Weights of a small GPT-style language model, trained from scratch on English Wikipedia: 14 layers, width 160.
Each number is 128 + 24 x the weight over its row's rms, rounded and kept within 0 to 255. Layers, rows and columns count from 0. Numbers have three digits each. The size before them is the row's rms in percent of the matrix's.

# layer 7 MLP gate, 640x160, rms 0.102, rows 421-455, columns 0-79
099:097152143103152102117112107140098131126134114081137123134147130154141159170102109101141147111184133099161114147120184112163122159132143177133156098108145139106140127131136139143075116141118150156096136126105127180128107134124135124112193166
087:155105180123139157113177108092140139152158142078125150156131117102107136116120109154128124123128148154120118080119146130168141110096173147123134122159097140084101105150167171128136096152119125155142124137164150094126138099105120133101131126
096:143133154107130110111099151127096128111137130112098124083134127144128134176087124179090099149163105137103091149052124110118150160114158142101106118185126134173136127128112148115101109141131087127111130145182160101110150154173134110103163137
101:086100119147064135140128174112143132110138146174153197154130113113097123123145130172116146148137127090120146158138089117146140126104151082082180153147143123134104106138099137151140106075121112143156126118116123119162121102121132133090092176
094:124172153125124110129130106139151107147155113094106104166112099121127142109120139108150200119089112138136156160129153170126130101098143147099108115093171113114110115111134105128163161136185114149081109148121104126084132164170114117116079132
094:080089159140138105121142132167153147173114127133152116134154119202122130159146087124148118165095132104112168087117143138161087100129156137135135130133079119152119093132089125110143125090148111132117129112130144157157125106148149133146100163
104:107126154150140177138064168124111161098133087139103084126115107152164127116142155119146126173143152129135145109103139127128118113127155142169086145164137113120162133165147166074086089134100104088134066137075140125148127098114075107153172144
100:089067083103101114111104087086128107140153100165124133082120154094095109140115087098124129117111119193127136151128137122161152118175115085121131150124125155111115127106117127145161134125125150127139152110131111110139157157181159163135146092
098:139143164119086148135150122087133108103109194143139122094112143084140150146133157129109131174132135157138108137140105160112124137134131142127107122150160101131153122110099117164124106119106173099153133134154115142143106124135108068100139134
098:146133143162071194098131125089128131129101134092168127123109122121154154160121115132147152111096138107127136125148109139115149163115115104160171135132128131134121112134135138147157107140111088105103126122132128134125160123115090134186127116
097:114091153125117158184139153120134146100146155178132127130133130145121149131157114142080151142130140139119163133135130144098069100090139146103154136134094160101125169154117145110188146182100110107106078122090060120119123116128109131148125141
105:088103133143086139114154119124172118126153138142138085118102144109170124131131143128143125110100117141127109140072145154142153154148094177131122133108162119121142147154140109115129105117119109103145136113100114092138125138119155138169136145
101:166134160151108131105123143115127138146127166147106124161141130107115123160089153107151098108126126092138146133103149116116133086091087092175127116130145124126100104070140115144140089140149094180143090114116106114161159107150153119107136125
102:135133154105143099081137129109133106156161130077127106137146164115146129142079116078122135104112150144154180142154128128111124134135106143123107093101145113157141139084113079147187119099118151128125172142089096125129127160126114096112129130
092:126137124146109150094122109107146114176124142107129121125152151149150134114138133136128122088132123128141108166118137129151111124189169112113109108162105090179130136144108106121115114114097144123149125136108077167169118134094120140140107114
099:097097108151105090126125107133172160080122128123123143138130140157115110159156157112141093101106125120113110137116176096123144084110154106088128113140124160125173099162124130136108149121106088109106129126141155100124167174160091104127122137
099:137164131102145141138106134106148125157133118119114121142116119140140136097124126147129157131106121147123161134108121172132131090155132123120161173124119135093116090148097145118123127138123104151129171148139110131107129169139115141090147134
097:092138149149099164147120149128149131150109123098103120081147110131075113117091098159161177168107123136096113138112081130165150127113146161137120188145125128150114137176106113092107129128119074113132128134126157122122131148151146120116140131
098:098101088109105143099110136151101136110188168160163155139154137118153171137167132137138103130150102138122158129094130101131098122139161112118124118098157111170178087155124145137123124126111104170125095127111113121133148149140140126124070137
097:120152180146153156089136153094136130165141096151162144164161156125111117084170153122078169156122101121123137100119151179138150107133110131142138168127144142117091166104092112112098107134139138096096135121129138126148140153142150117162102131
106:186087155126078112152128123129118124100097131137173122136123158137127137124152109115125180157117128152115098126119112122132175102119120136105157133124175150142151130127133171145166104156132170117115147101131132090145117130143162103115151102
101:149165132112084136138099110114075170101191167141120166103124128158100088113133135148122140147109100070129110141130143138143163154131148126180151121171087139123163116144146135132147120117129119120132143126099094106121126096119109160172165131
092:118124148149124132091091103160092133113106158142160147130125172137155179140110094114134126143149100124181139084129130141137149080172131109142109116090094116176166142141101123134139140118111096105097086115156090076123179143187130127144129167
102:127124180131111152127124117139128117095133097148166127108151116123150134113162142144148165105118103146118116118134112117203150183090118096108149105130178171157146139112114159086151100101146132162137107098110086078152111116099129134164162148
102:111106093084116101111132163094136151153117137076137139126124117150155147173115099126100129129103147174132128123137089103140125154092168153118108132182183092155105157130156127136131165127089165140124056115096104134133128100141112087128108132
099:151122151115089110127111136149134096134148090108119156167063159138153118115118127105123105125075110136152108117103110127105127171135156124100131125143152102176164168147119162129131122129112162101147153133120120096111166189136124146130132123
105:123147145103140120113166150084109132138113109102178089146099114100149115147107137127104135122105132146104090106083165144163163108074099134107136092117103122098132117115128116090116150159163128136132124108131139173097161147128123115148121101
097:133167090124135154154105132117141123147121097117099175087068129126128149148105146139123130128086115112134145120102125101109102133083140146128102142162150156131135097123130120109111145119177123125117129133127107136170128118184124105132146181
100:168107147141096153134107116150136085087138126122097131110110139107103101115155089117139123168183140137110163151108118147131167139146156134152123162092097084149140130130135152138119134110120151155151092132137123121090141111135160129145115105
094:205124150160122167102130130153123122123133154136134110133133103138119133134141144123126118103163135132143106161152090129096141140137131117130124162118128152152159110100134112156105105104113098118143101124192147143143119100105121182145131131
102:111133172095125121112157139099124159148127149141108117153147134108118155081093118129137123159140173151141123092115111114094160133121108127144085141140115094095154098101140152106136154103068152134117138128134116175092120158112119207158128083
106:205127118142154108102096136150157123187173153144143118075121112118113173134084098122131149171159122099099111147139121096138128165116136140145149081112139152120106138136140138133174103103156091172105110115136136161165165159133107146102197161
104:148128126130149134161091108141149144115139140119113149125114155138150151170106069104113142170095144131187131149137134179144136101067118157145168091106158102167102086130154135093092114122139114111123078111081126156145084110139104094104141136
105:128082097133111166129168144158143110164157122120120120135169133159154173099128105113131149174162157135149170129154146147149096160147155090093167137153119098110124144103130158097137140132142137105091151110110100144120112100134109122115159107
102:157117132119115119148177146134119109123124140144142086142097102123086118119125159077155133114133173130163137107116090104122178115102166096120152121126191106127152189110125139190138155114121111102105100119152146090144104143157110136116130105